config = dict(
    n_layer=15,
    n_head=5,
    vocab_size=8192,
    norm='rmsnorm',
    rope_base=405000.0,
    optimizer='muon_variant',
    grad_clip=0.5,
    schedule='wsd',
    final_lr_fraction=0.1,
    doc_mask=True,
    train_tokens=325700000,
    steps=9940,
)
Each number is 200 + 40 x the weight over its row's rms, rounded and kept within 0 to 999. Layers, rows and columns count from 0. The size before them is the row's rms in percent of the matrix's.

# q: layer 6 attention query, 160x160, rms 0.243, rows 159, columns 80-159
# k: layer 6 attention key, 160x160, rms 0.24, rows 159, columns 80-159
# v: layer 6 attention value, 160x160, rms 0.265, rows 128-159, columns 80-159
# o: layer 6 attention output (transposed), 160x160, rms 0.259, rows 128-159, columns 80-159
# up: layer 6 MLP up, 640x160, rms 0.339, rows 0-9, columns 80-159
# down: layer 6 MLP down (transposed), 640x160, rms 0.142, rows 0-8, columns 80-159
q159,110,258,210,297,189,263,194,145,170,184,207,211,260,135,210,60,223,245,257,239,245,161,159,181,195,173,206,172,207,134,153,173,222,172,257,208,231,218,182,224,203,161,313,181,182,156,153,206,247,219,169,233,208,206,166,168,148,172,254,241,159,217,225,120,235,199,177,188,236,149,203,234,213,297,231,161,221,254,218,144,217
k159,108,283,156,248,236,192,231,213,227,194,167,149,136,127,176,143,218,312,155,232,245,190,166,191,200,228,207,202,119,164,208,207,241,182,207,242,259,261,204,253,162,235,233,203,168,146,222,191,178,183,216,179,220,221,148,179,160,191,234,195,164,138,210,210,260,177,155,208,274,184,250,267,176,243,202,180,150,225,184,214,179
v128,097,96,205,240,174,250,189,109,206,151,263,133,201,152,204,167,214,173,262,127,206,203,217,241,226,178,153,226,183,254,237,220,165,176,190,239,147,183,223,201,183,158,268,206,227,163,244,187,199,208,221,117,199,142,188,169,189,197,159,208,162,197,253,207,185,173,118,211,191,107,198,208,263,268,150,226,231,267,107,141,148
o128,095,290,231,123,125,175,208,241,144,129,144,199,152,255,308,244,252,240,215,285,203,154,172,209,209,167,138,217,217,225,126,168,236,225,166,195,255,194,241,150,181,212,170,218,205,231,178,174,181,221,176,168,235,228,180,202,245,189,218,206,216,211,194,276,244,186,201,223,245,263,199,223,217,229,180,203,236,146,238,212,168
v129,085,172,228,175,205,164,155,233,288,209,168,279,145,222,253,95,249,213,162,177,234,121,203,227,193,169,179,232,234,240,174,211,197,215,175,217,161,261,192,185,215,152,217,161,190,130,243,217,197,213,149,274,144,291,195,293,225,249,238,194,246,202,251,206,183,166,197,213,179,181,116,184,262,170,211,168,249,249,202,182,260
o129,083,269,157,209,197,204,265,239,154,163,226,122,233,176,178,222,159,166,210,194,196,231,133,188,242,151,208,152,167,131,214,215,195,135,254,222,160,146,150,198,115,273,190,113,257,215,121,165,192,203,213,245,219,141,224,217,195,148,151,163,104,184,186,138,151,208,246,240,245,251,228,193,159,203,171,226,196,180,228,194,198
v130,110,231,251,288,197,252,193,163,287,250,158,241,145,228,179,153,137,198,215,241,159,154,199,256,148,180,216,182,113,171,195,146,164,188,195,262,306,213,121,244,181,224,212,212,155,151,143,171,141,223,242,180,195,178,196,232,206,200,161,231,216,177,199,287,214,206,172,216,241,138,196,185,99,150,210,183,244,146,192,261,225
o130,087,188,180,142,218,182,190,180,215,164,204,201,269,206,223,227,308,191,169,206,137,198,180,145,228,144,224,185,262,270,181,156,248,160,235,132,166,251,253,170,212,235,203,219,208,301,260,268,278,234,198,213,178,137,198,191,174,152,211,172,196,205,222,218,275,184,208,236,219,198,202,232,188,104,243,243,198,215,160,143,178
v131,093,185,243,188,174,171,156,132,238,178,190,209,183,256,179,160,243,275,230,243,272,218,169,264,192,151,185,212,140,196,185,238,152,240,191,185,228,143,229,156,178,230,166,246,171,181,158,238,155,208,276,172,243,215,210,168,176,227,171,195,170,175,243,174,195,271,187,190,248,248,146,223,234,220,170,225,171,141,208,222,169
o131,093,225,194,201,182,189,230,267,179,163,244,154,215,170,165,212,243,155,99,174,268,190,200,236,207,153,210,230,182,176,209,203,241,201,207,184,242,191,182,242,189,172,204,216,214,205,156,151,174,286,151,204,214,249,183,196,205,107,211,247,219,274,86,221,226,117,161,173,196,168,228,232,116,215,228,235,249,232,170,158,144
v132,093,221,185,252,207,298,222,189,164,231,161,223,201,193,210,168,166,169,202,241,202,243,128,259,192,245,121,199,47,204,218,176,222,230,208,229,282,165,160,227,196,231,149,291,235,202,128,241,193,235,239,166,137,158,142,218,176,185,201,193,117,195,173,187,165,162,197,199,225,175,210,234,176,150,197,214,177,142,254,248,220
o132,091,148,149,184,184,187,158,187,150,242,182,214,230,213,207,147,139,212,152,185,240,180,240,125,216,169,306,217,270,128,123,227,210,136,184,217,308,180,157,232,176,274,200,275,195,218,194,198,212,176,218,179,171,194,230,180,184,191,200,186,261,230,224,177,281,179,163,229,163,237,211,187,195,208,161,225,240,240,125,174,140
v133,080,234,176,228,217,233,195,254,187,189,121,174,177,144,228,261,174,170,168,180,218,224,175,211,175,198,223,193,220,235,175,185,159,214,225,147,198,211,175,250,173,281,202,259,176,271,216,140,169,128,256,260,193,175,208,193,202,179,262,211,178,139,153,230,154,205,206,194,147,230,189,176,138,206,128,191,120,237,198,109,208
o133,087,229,302,233,180,262,220,111,170,258,222,219,185,210,127,180,162,244,182,153,202,125,185,141,197,239,234,150,196,167,144,209,225,195,185,173,173,211,232,154,249,182,206,183,180,187,266,250,172,255,216,169,158,254,213,189,185,193,198,193,210,236,186,194,212,211,257,125,170,215,231,175,252,216,216,253,182,156,247,247,224
v134,106,271,177,210,181,180,195,209,236,201,176,222,250,232,231,177,193,224,179,255,166,192,154,214,233,260,275,180,118,169,213,194,206,162,217,199,188,280,219,210,206,271,192,201,218,195,99,268,181,208,205,221,209,173,206,175,156,149,168,192,151,139,192,210,144,187,115,146,311,261,256,167,124,190,227,189,212,202,238,286,214
o134,091,272,217,219,237,197,202,185,273,171,148,176,219,209,172,215,103,164,226,237,262,233,251,205,182,197,210,287,212,234,253,226,145,280,133,189,234,142,207,192,231,235,218,152,160,192,189,222,144,117,192,154,199,213,226,223,181,260,271,263,212,190,243,165,258,154,259,230,169,145,206,173,278,163,202,189,186,193,161,189,184
v135,081,247,184,213,261,171,231,176,226,233,252,152,274,176,125,198,238,262,142,210,223,229,198,169,254,208,205,227,242,253,197,201,202,174,217,175,175,141,207,122,176,148,213,229,215,215,174,171,195,264,187,181,164,210,168,231,205,168,225,224,243,191,328,216,201,199,215,203,209,278,239,130,122,188,142,208,161,220,145,270,145
o135,090,179,191,234,159,278,129,172,193,199,219,220,199,235,139,212,215,164,226,280,233,152,258,284,175,197,169,165,110,133,205,210,224,183,212,202,213,176,224,243,221,218,188,152,218,194,207,205,196,245,154,223,180,175,228,163,224,204,146,214,173,189,79,203,172,220,215,271,168,193,221,290,213,144,289,144,192,197,250,188,168
v136,108,181,177,168,287,174,178,237,148,119,227,234,184,191,238,239,256,219,283,182,226,183,219,165,162,172,138,182,299,245,133,214,175,210,254,220,158,118,245,137,215,163,216,218,191,212,191,189,214,188,203,149,227,159,169,193,210,183,152,240,208,247,324,250,201,214,256,138,146,137,236,197,253,224,177,187,263,264,205,164,189
o136,088,222,214,196,136,263,184,163,171,191,235,232,223,209,220,187,154,229,197,189,207,90,267,162,196,119,193,173,168,193,205,155,232,143,121,191,203,177,261,211,180,175,166,122,201,126,278,256,165,202,146,166,152,155,148,191,292,249,264,220,184,202,128,252,244,175,142,205,252,231,202,209,297,248,179,175,226,205,183,217,139
v137,098,264,240,160,171,295,200,221,250,184,164,177,234,146,253,243,233,168,219,241,235,93,134,163,260,213,177,191,160,142,184,220,153,183,229,201,164,153,197,205,278,198,234,195,189,205,212,151,205,199,194,160,213,153,147,174,267,199,224,244,184,198,142,144,245,170,162,232,143,198,202,180,210,171,221,158,229,172,243,204,154
o137,093,199,249,191,178,182,215,196,159,212,167,184,175,246,165,201,170,226,201,190,220,267,241,212,145,196,178,199,150,241,188,282,222,261,208,192,168,207,174,200,172,140,180,216,185,158,205,213,187,220,305,165,191,155,245,206,263,225,178,270,215,179,166,211,270,213,231,194,196,186,279,210,183,228,244,198,247,182,206,155,228
v138,093,180,168,289,147,165,237,196,185,222,233,201,114,172,210,286,185,189,197,225,210,257,199,201,153,193,127,167,194,194,229,189,165,234,246,194,194,243,240,142,171,120,159,186,132,273,302,178,224,201,169,186,244,213,107,246,221,254,231,174,171,172,208,140,147,256,214,193,189,180,154,203,185,153,202,186,196,197,247,154,179
o138,091,237,185,152,251,144,181,210,226,249,193,182,167,244,174,147,255,179,257,172,248,151,227,208,259,216,275,222,210,172,200,240,208,83,173,158,160,170,218,259,230,216,229,210,202,193,99,170,211,286,217,196,175,162,236,183,176,120,140,213,198,250,155,215,154,183,216,142,223,202,175,164,210,271,203,208,92,231,213,203,198
v139,104,163,265,173,199,112,181,154,184,123,280,180,261,252,203,182,289,222,210,210,222,192,283,197,191,164,124,225,237,270,164,239,204,184,206,175,116,199,260,171,151,113,210,226,241,228,255,143,174,254,181,213,265,156,188,178,178,184,138,185,222,202,203,169,212,197,245,299,161,186,221,201,202,257,221,180,204,221,190,247,216
o139,093,177,248,146,176,186,196,188,180,228,169,147,217,135,162,235,169,198,275,145,174,196,148,193,172,181,149,189,166,134,181,209,186,240,188,149,269,103,154,184,177,207,176,125,127,223,141,173,216,179,168,214,162,263,203,225,257,157,162,173,174,224,188,220,139,171,151,233,230,227,232,236,119,162,173,187,192,214,284,160,169
v140,087,153,233,243,246,183,195,323,246,230,180,254,220,187,273,173,217,241,193,167,137,169,195,253,196,112,207,147,258,197,202,228,206,224,248,151,264,177,177,197,192,205,205,214,158,238,167,164,224,310,219,207,155,219,201,167,173,190,141,182,226,230,172,183,144,221,221,216,238,203,282,255,204,217,130,222,184,278,217,169,224
o140,093,167,205,188,210,232,206,127,226,254,178,170,193,197,186,248,172,191,167,252,282,180,224,121,208,240,234,198,186,185,204,236,244,159,213,184,113,176,213,228,237,185,209,178,195,289,255,165,167,140,250,160,250,166,204,206,200,163,194,156,209,195,194,222,220,201,133,235,179,214,242,134,220,186,256,139,211,185,217,220,189
v141,104,195,204,179,152,171,265,163,171,156,198,141,163,178,207,271,238,188,180,172,224,186,215,186,152,236,154,223,253,183,231,218,284,200,191,190,146,119,259,171,169,193,216,136,196,234,203,259,259,211,281,257,208,146,175,205,257,184,258,188,147,173,282,190,190,220,151,226,134,173,200,304,223,228,193,152,231,291,214,226,206
o141,094,189,181,165,186,193,171,163,229,265,164,171,217,255,273,225,194,189,192,250,170,127,162,176,230,168,121,175,187,193,153,205,90,203,190,265,217,254,149,220,210,120,194,208,250,165,223,120,193,162,201,182,175,261,219,171,238,276,241,263,305,245,198,177,153,222,218,151,230,192,147,106,234,229,163,245,214,154,176,125,211
v142,084,159,231,186,200,204,201,179,205,209,267,192,162,242,168,226,227,187,213,249,193,151,261,184,193,223,180,164,262,131,196,202,195,197,197,162,247,194,158,181,266,204,220,199,164,237,183,235,178,238,206,223,276,179,304,202,239,168,249,160,320,168,188,216,134,243,228,192,189,175,194,336,192,217,156,152,198,223,163,155,187
o142,091,217,71,207,194,245,199,231,244,234,137,212,233,188,196,195,204,152,230,133,225,226,146,216,153,139,205,224,222,212,251,227,257,115,219,257,185,161,223,153,126,205,118,171,166,235,237,238,189,197,184,253,159,183,202,198,213,213,175,256,160,240,260,180,229,160,179,254,226,192,203,192,157,159,206,208,216,190,209,290,245
v143,105,248,246,234,214,192,257,181,270,291,184,212,195,219,193,189,113,170,185,264,142,217,239,161,210,224,242,227,149,116,230,165,166,221,185,179,203,241,187,196,286,286,141,180,235,260,155,113,201,225,195,225,191,222,232,198,180,170,164,254,179,179,170,183,200,236,262,225,227,206,252,239,195,231,203,227,194,202,250,246,221
o143,093,198,176,243,205,302,204,220,171,237,168,192,230,198,193,177,168,264,171,134,224,265,151,189,249,181,197,253,189,275,236,215,260,146,154,257,233,245,146,215,170,219,181,255,177,211,190,312,170,261,180,187,118,161,185,128,153,226,196,222,149,225,153,189,222,196,148,160,198,201,134,198,205,194,162,168,208,179,156,126,262
v144,088,197,208,277,183,172,149,169,255,271,192,160,178,165,184,168,141,176,202,222,205,108,196,201,190,179,254,217,179,224,221,183,248,183,157,246,297,176,211,230,215,225,189,163,201,182,150,191,128,237,236,194,253,172,201,210,115,150,191,218,118,241,204,215,221,115,232,221,251,227,227,205,171,196,188,166,148,192,225,218,206
o144,086,236,154,226,180,280,201,170,124,182,200,138,194,283,205,188,169,230,153,231,251,197,158,140,202,206,252,207,166,222,163,273,210,199,225,181,178,321,189,158,260,213,208,182,232,214,194,217,204,210,154,149,149,170,245,157,209,164,221,197,176,189,160,183,325,252,234,150,205,131,147,159,193,193,275,243,177,88,198,222,214
v145,083,213,148,167,238,240,201,178,233,132,261,160,243,179,251,171,175,176,254,197,168,146,181,219,222,172,199,161,192,203,225,144,206,176,174,212,147,190,197,169,148,206,203,144,173,172,190,120,235,182,222,197,240,197,203,200,158,191,199,207,236,116,257,166,202,207,173,179,135,191,240,268,196,199,131,222,163,190,309,148,288
o145,087,219,255,254,189,175,187,141,204,211,89,129,163,226,194,254,268,244,222,213,227,225,149,108,165,237,174,270,277,179,157,214,240,241,247,240,201,173,239,269,206,130,174,233,215,234,225,202,254,167,129,167,152,210,193,206,158,185,207,188,143,230,192,199,238,192,221,252,210,170,143,271,197,241,227,236,181,264,220,230,99
v146,090,239,246,161,163,219,306,215,209,223,214,176,122,227,160,92,200,173,263,233,247,223,185,186,173,176,232,138,109,138,266,146,140,196,217,142,184,247,163,268,184,228,163,198,270,106,190,151,207,219,230,214,165,189,242,202,191,226,166,155,174,163,220,269,142,208,250,209,267,215,210,244,229,177,178,137,207,196,213,171,154
o146,097,184,172,246,234,193,139,212,268,252,175,224,185,227,225,230,168,162,251,252,227,210,201,149,121,229,197,273,256,218,239,156,215,162,206,233,209,187,244,134,205,200,240,209,143,239,185,253,190,266,196,207,228,232,121,198,201,184,202,242,205,157,139,124,173,219,134,186,188,153,255,251,239,179,169,209,255,214,203,227,225
v147,086,181,230,232,243,273,308,189,254,243,203,215,179,186,293,206,239,172,243,182,161,184,128,158,179,198,214,157,226,131,111,158,196,230,251,173,125,155,232,224,197,202,209,156,198,179,215,184,191,222,160,208,197,183,217,238,263,254,240,141,153,170,173,225,192,223,182,145,112,210,214,176,202,176,192,181,255,223,204,154,197
o147,085,164,263,219,201,167,175,174,164,201,173,167,161,217,214,135,262,209,204,239,198,216,226,222,199,250,214,168,160,249,212,228,163,288,113,269,172,223,177,251,234,114,202,245,181,194,237,195,227,186,212,147,204,202,174,193,254,286,214,244,183,171,256,197,190,201,189,171,234,189,203,237,232,139,219,205,211,212,233,264,171
v148,094,277,237,128,139,216,233,236,241,270,100,177,294,213,140,99,280,157,228,205,210,163,220,208,176,309,148,190,214,242,280,152,184,201,207,195,243,208,159,221,178,196,210,171,241,236,179,188,217,193,139,228,217,253,257,174,224,155,230,182,198,207,220,222,189,205,178,224,213,222,247,140,162,208,225,220,223,208,181,277,232
o148,087,171,196,215,251,225,207,165,181,195,249,181,150,126,242,267,163,228,230,164,161,214,117,239,233,165,163,209,221,139,173,245,196,227,188,304,87,166,181,223,217,250,195,197,178,215,260,173,239,247,191,252,184,175,133,276,287,241,195,208,250,182,205,263,237,191,193,148,225,190,191,321,237,133,125,168,258,162,212,167,196
v149,091,163,175,143,245,222,239,263,273,173,277,149,187,210,244,211,265,148,177,176,165,181,206,169,295,142,87,180,259,228,201,250,194,133,179,228,232,182,195,187,204,164,171,213,187,159,213,223,231,173,156,230,201,191,164,178,280,184,147,186,208,221,221,210,182,186,214,231,204,140,189,140,270,178,188,167,123,211,187,173,262
o149,088,187,220,265,220,197,161,156,157,189,217,245,195,207,235,228,133,237,255,138,175,208,224,176,151,204,231,166,215,179,165,172,220,135,228,199,196,240,225,256,204,180,271,237,147,124,188,123,227,224,234,171,236,215,187,178,193,253,175,164,163,196,265,209,215,186,209,184,263,225,200,283,201,234,221,186,224,229,246,204,129
v150,087,149,231,218,153,197,195,235,177,229,174,194,187,216,152,143,247,234,177,217,118,118,201,215,159,222,231,216,155,156,159,180,210,194,134,190,193,243,144,233,140,228,112,226,137,203,224,192,202,234,205,189,203,268,167,162,236,192,211,118,123,257,226,152,219,173,196,203,287,280,234,197,203,202,201,173,61,106,246,225,199
o150,098,254,187,142,277,214,198,137,119,147,238,122,196,131,237,202,151,191,163,155,204,237,179,179,228,146,249,146,265,213,252,159,257,186,184,193,290,208,279,218,234,179,184,254,204,255,128,256,208,136,157,144,211,188,251,183,142,142,171,275,227,185,192,163,177,236,261,204,180,137,215,187,234,173,131,221,211,231,166,202,228
v151,090,278,282,190,187,167,196,208,211,228,223,179,236,240,188,218,100,238,246,232,179,108,204,176,202,245,205,187,190,222,162,178,173,158,89,207,199,206,162,187,163,238,166,225,136,199,240,178,285,172,172,206,197,243,114,220,213,194,195,258,153,176,296,191,215,131,225,147,221,193,172,137,186,118,192,224,171,163,252,178,165
o151,095,259,164,188,229,226,162,188,232,225,195,201,221,206,225,199,202,208,157,277,217,294,196,187,224,170,202,214,198,203,260,154,146,151,235,165,243,201,238,334,188,170,180,155,183,153,171,281,189,166,227,116,195,213,227,136,162,177,282,194,199,239,190,188,162,210,237,206,114,237,175,279,159,205,209,235,214,235,221,229,164
v152,091,191,178,203,184,239,191,214,230,204,164,203,186,226,221,158,202,152,203,241,199,229,178,251,172,187,105,263,206,179,159,120,110,196,178,251,212,184,187,198,167,229,262,127,232,196,197,188,222,200,211,101,165,192,238,229,202,243,223,196,99,185,228,294,223,206,189,245,198,249,128,231,206,284,210,184,192,184,208,190,218
o152,092,245,164,221,179,125,263,205,155,238,199,188,201,152,221,280,265,287,165,187,235,143,179,166,235,164,189,185,170,218,243,248,220,209,188,180,186,149,228,193,130,231,152,180,236,192,156,126,200,200,223,298,196,227,183,195,209,216,229,180,228,172,215,178,218,241,229,209,225,203,250,232,245,194,197,305,216,254,240,220,233
v153,107,185,226,178,184,210,179,203,144,212,145,184,246,112,206,208,294,202,181,194,241,129,135,137,253,143,175,200,273,205,192,227,225,233,203,223,202,258,236,243,235,155,247,201,219,222,243,224,224,204,142,159,223,159,197,237,166,206,238,137,175,155,242,186,176,229,198,205,182,168,189,189,271,283,211,197,228,248,181,131,182
o153,102,89,186,167,213,116,209,159,116,174,201,217,228,271,216,196,194,223,198,187,215,228,167,225,180,222,208,121,226,157,255,224,195,266,215,185,203,151,209,200,135,174,142,161,151,180,200,154,201,205,160,203,231,268,241,182,233,224,161,210,192,223,196,204,185,212,113,209,268,221,181,163,218,203,130,185,221,178,233,255,168
v154,103,151,193,191,200,252,270,166,205,204,108,164,193,199,120,184,164,166,142,203,119,282,169,217,201,253,178,178,147,148,197,213,220,254,226,271,211,207,171,203,257,202,211,228,217,215,150,145,247,196,247,193,184,269,266,223,108,216,192,200,140,179,156,190,130,259,207,172,245,208,244,199,190,244,256,274,166,139,213,242,234
o154,095,213,188,234,194,200,155,154,195,220,197,188,222,179,240,176,151,176,268,165,221,150,254,170,192,230,189,190,226,221,228,222,214,165,213,189,264,202,212,103,160,183,148,150,216,240,201,219,107,275,216,204,228,187,164,221,222,178,180,153,250,233,223,214,218,223,186,256,223,172,211,188,178,225,183,146,189,229,195,200,238
v155,095,212,173,138,255,247,153,182,214,220,233,149,147,239,115,225,290,216,247,173,228,174,133,207,246,197,174,148,189,200,188,255,199,218,163,185,165,154,145,171,239,178,241,187,242,218,290,219,232,249,186,166,179,138,223,168,187,252,209,185,159,153,243,191,262,186,230,244,163,181,172,255,219,278,236,128,205,220,170,168,186
o155,094,145,221,180,140,206,264,226,183,167,149,201,220,186,206,231,172,134,257,237,223,196,251,182,176,168,217,267,218,129,140,205,288,189,217,187,294,215,182,119,169,201,247,151,183,142,166,173,191,226,191,227,203,246,188,212,220,220,181,164,200,272,160,197,114,232,199,164,182,214,228,197,219,189,172,233,146,198,309,226,188
v156,103,94,152,150,180,181,202,105,162,188,260,225,168,190,186,162,268,180,213,163,238,170,215,187,176,207,162,272,276,270,140,237,222,250,184,192,188,172,230,232,248,154,175,192,191,209,201,193,224,275,135,228,202,175,158,214,260,178,186,179,130,190,274,220,220,214,256,193,153,195,187,152,294,218,182,164,157,289,216,180,241
o156,096,240,199,220,197,188,192,248,163,207,159,182,246,232,227,232,193,243,291,199,172,210,224,213,274,196,219,172,182,136,155,150,283,108,247,224,204,224,218,185,162,127,257,150,195,224,133,182,308,227,249,202,198,226,163,229,240,222,171,254,264,254,149,151,131,237,162,231,282,206,193,202,275,217,254,263,190,196,222,200,192
v157,091,250,156,188,235,153,259,111,195,158,244,138,203,215,234,195,192,207,268,190,325,160,305,183,208,217,209,235,259,269,157,186,168,251,240,276,194,177,193,177,236,192,232,111,176,189,221,238,242,242,186,240,190,206,214,246,195,216,143,108,298,209,185,169,239,187,207,233,144,241,182,208,231,237,278,217,171,229,201,152,190
o157,093,196,213,173,216,253,187,233,148,151,164,221,179,167,137,200,268,186,166,177,191,242,87,140,210,196,150,159,146,215,246,159,231,152,181,280,187,250,221,172,108,154,168,253,286,156,258,194,244,164,211,218,238,232,172,188,172,143,161,256,150,218,243,192,197,224,140,184,246,209,219,266,175,195,152,259,185,179,140,195,207
v158,092,216,195,213,206,240,245,183,231,232,222,260,207,181,216,195,197,210,158,161,177,207,230,255,236,195,263,185,253,144,261,241,202,178,178,256,237,243,183,234,274,330,144,191,201,161,141,169,191,144,198,127,232,217,216,152,200,188,167,174,205,211,215,124,181,222,175,186,346,239,205,175,140,180,242,239,216,187,291,304,201
o158,096,183,124,156,226,189,262,183,144,192,186,224,243,242,158,199,183,161,229,151,217,198,215,209,135,187,213,223,153,182,170,150,213,159,240,182,234,199,216,209,186,193,270,163,137,202,144,222,150,273,202,240,259,182,177,178,196,171,198,197,200,176,201,234,211,210,186,286,138,106,244,227,246,223,251,110,169,223,101,221,201
v159,089,209,178,191,190,264,162,179,214,136,266,196,185,186,194,170,275,238,190,167,113,191,121,269,246,220,227,219,267,220,227,167,293,256,170,155,159,174,190,167,147,173,127,234,180,189,166,248,190,166,205,154,227,229,198,196,207,183,251,174,252,177,175,219,222,240,157,233,202,272,228,215,176,240,171,165,210,166,202,160,196
o159,094,208,179,207,244,131,212,245,203,131,206,264,226,137,56,259,177,180,206,234,263,254,187,234,158,185,251,161,200,255,148,249,186,220,171,206,178,159,169,212,215,161,228,242,163,113,216,139,220,227,181,236,234,147,217,149,116,277,156,252,191,233,218,229,268,228,234,199,265,146,231,124,256,178,231,231,207,239,152,170,191
up0,091,186,167,264,241,264,139,173,175,200,186,190,124,254,163,259,153,232,225,202,163,262,210,210,177,185,195,203,151,256,169,145,249,234,251,185,227,143,222,221,241,206,264,209,214,236,227,201,99,192,218,261,205,240,212,159,181,208,211,198,194,110,214,237,200,192,212,149,147,222,230,223,235,256,291,132,206,198,126,215,148
down0,104,190,252,230,157,227,252,275,266,242,142,163,127,184,160,283,216,182,160,164,197,221,265,167,200,190,181,208,165,218,204,210,182,217,247,249,164,235,180,187,163,178,184,185,198,237,290,237,265,213,217,259,133,179,231,272,188,185,270,211,271,161,239,222,289,219,211,194,166,164,139,181,208,228,244,129,177,210,169,226,213
up1,096,174,211,183,276,211,150,257,232,191,152,207,171,221,278,289,206,168,70,240,174,180,194,247,219,236,211,165,170,152,148,223,203,189,216,249,126,184,209,153,232,178,185,225,206,150,201,196,248,246,187,165,174,163,224,129,202,165,208,262,103,175,221,231,205,135,207,193,136,118,196,264,169,171,177,220,194,194,143,242,234
down1,103,187,178,258,208,183,241,160,165,184,131,212,168,216,153,184,171,148,207,170,236,176,141,163,194,236,197,152,263,156,233,167,236,133,195,193,163,190,158,242,133,241,233,210,176,249,222,163,206,184,290,248,203,214,171,224,189,275,196,218,156,177,170,159,164,239,214,213,134,199,157,126,209,193,142,199,163,261,179,168,215
up2,097,182,258,191,185,238,143,188,238,177,177,206,227,187,284,211,265,198,191,161,149,211,212,81,165,228,194,149,221,155,185,163,213,241,222,145,167,239,224,182,177,217,236,251,204,138,173,217,211,207,196,230,157,282,158,121,247,211,194,233,186,158,199,206,75,222,215,168,193,220,228,165,161,174,181,279,174,166,119,194,176
down2,093,218,192,195,217,206,210,203,201,222,217,148,218,205,185,272,234,245,97,204,177,176,205,221,160,120,105,243,221,185,188,219,152,230,207,235,215,220,177,178,190,239,281,217,190,170,233,156,94,255,283,206,129,199,251,329,209,277,171,215,288,207,178,174,258,185,228,159,142,197,220,207,255,203,148,171,202,246,226,276,205
up3,096,207,210,154,225,211,192,161,229,143,236,170,160,127,217,230,199,125,223,273,192,226,151,216,238,156,220,221,196,300,216,234,205,186,163,209,253,193,215,215,203,176,254,191,221,178,187,245,170,201,150,203,204,213,163,150,152,224,206,185,186,180,257,300,144,213,201,152,159,247,225,196,201,211,175,147,148,178,159,158,198
down3,090,222,292,244,137,203,281,218,215,237,161,208,194,170,128,135,198,145,128,236,199,186,224,165,280,150,199,165,232,181,263,151,179,225,218,202,186,162,143,199,237,241,203,187,184,177,173,193,236,125,127,187,127,178,183,192,181,141,192,257,218,234,139,220,236,199,187,179,246,190,211,140,241,217,127,240,242,198,162,159,206
up4,102,206,126,166,176,249,141,198,226,226,180,173,175,181,170,115,159,189,290,168,127,288,214,243,157,221,113,209,207,237,225,153,193,146,236,174,122,161,204,263,194,132,171,169,269,138,226,236,268,184,157,215,166,230,195,179,174,199,174,216,235,242,233,194,112,267,193,205,266,208,225,209,235,197,186,173,191,295,227,208,139
down4,108,174,95,139,164,209,180,236,246,233,175,168,126,255,269,136,243,238,229,191,203,157,205,163,256,226,161,221,214,268,161,173,208,175,175,149,228,213,199,159,200,212,186,160,165,216,266,241,244,177,226,201,148,267,193,185,194,170,130,187,204,195,226,234,148,157,239,281,259,208,170,238,208,228,233,189,167,195,180,219,231
up5,115,180,146,208,153,128,165,208,182,125,179,204,194,206,191,166,213,156,149,232,102,136,241,221,218,201,223,227,265,159,206,209,226,237,203,169,266,192,287,229,225,199,217,160,155,265,257,154,114,217,186,175,146,194,189,205,157,173,224,249,254,202,202,191,251,181,155,199,124,199,126,224,166,215,189,178,205,207,240,122,210
down5,120,194,102,226,216,121,194,216,231,216,178,199,201,197,193,237,222,261,193,226,182,165,171,227,197,245,223,109,188,158,258,240,185,235,225,185,186,201,191,187,183,225,221,212,156,156,262,181,235,255,167,265,172,185,211,149,172,195,163,197,280,149,202,160,217,254,184,148,179,148,194,241,238,285,207,216,217,229,222,216,310
up6,100,219,143,160,182,309,197,111,212,201,220,232,220,219,217,158,203,174,147,219,227,226,159,181,241,246,170,178,209,239,152,285,127,238,159,208,167,302,142,219,216,185,194,212,143,206,170,170,186,159,231,205,178,159,233,213,191,271,228,232,251,223,215,208,217,193,204,210,217,193,200,218,231,246,207,129,190,145,224,199,254
down6,092,306,243,228,276,190,198,196,162,242,198,163,216,252,135,160,187,157,198,244,194,208,210,173,241,204,164,157,166,283,269,211,184,155,203,224,256,178,251,168,241,191,139,267,209,203,186,214,225,250,154,202,287,250,225,202,217,193,227,195,256,210,127,157,199,175,188,170,164,208,200,127,141,186,178,252,147,221,182,256,208
up7,107,197,198,242,218,232,206,254,166,180,159,203,204,186,172,190,161,229,187,224,116,168,170,156,241,238,190,177,220,237,247,143,181,174,212,167,239,93,172,192,110,189,236,126,147,263,183,234,188,203,191,217,278,149,190,139,176,218,175,201,187,223,203,199,122,237,171,210,209,223,248,160,191,260,200,156,199,154,147,237,193
down7,097,147,162,158,130,217,210,260,223,225,140,168,145,234,284,186,136,173,227,202,249,218,176,232,286,179,150,138,252,143,180,273,95,287,175,177,218,188,212,230,164,227,161,185,228,190,254,171,205,199,211,198,153,166,260,215,260,184,204,225,260,238,175,233,301,221,179,212,104,275,177,225,176,224,180,219,251,218,169,209,250
up8,100,113,204,151,205,166,204,121,201,213,244,159,149,186,214,139,215,178,152,189,150,209,228,174,124,155,105,234,218,173,221,213,181,167,260,162,303,161,180,161,137,186,95,153,249,181,158,203,221,178,204,193,212,220,162,192,171,266,182,259,224,190,168,216,260,295,210,178,255,211,167,167,180,142,181,209,189,209,194,160,169
down8,099,133,169,183,196,127,172,243,187,151,197,260,187,203,159,198,147,306,213,267,194,200,233,206,197,140,166,134,186,199,214,132,236,252,202,177,176,236,126,197,136,211,230,129,226,178,171,300,192,195,126,84,209,219,208,174,210,230,216,175,149,188,202,210,203,188,177,222,220,120,127,200,142,166,159,187,161,245,265,246,123
up9,086,193,250,221,178,106,161,212,173,147,265,158,212,185,247,200,200,196,157,206,197,181,248,224,291,235,172,178,176,208,144,177,210,253,220,174,240,222,133,219,117,208,186,160,175,198,146,217,162,240,233,166,194,205,130,181,176,151,214,177,226,179,174,219,161,245,139,212,202,123,170,240,210,263,202,197,198,175,262,198,240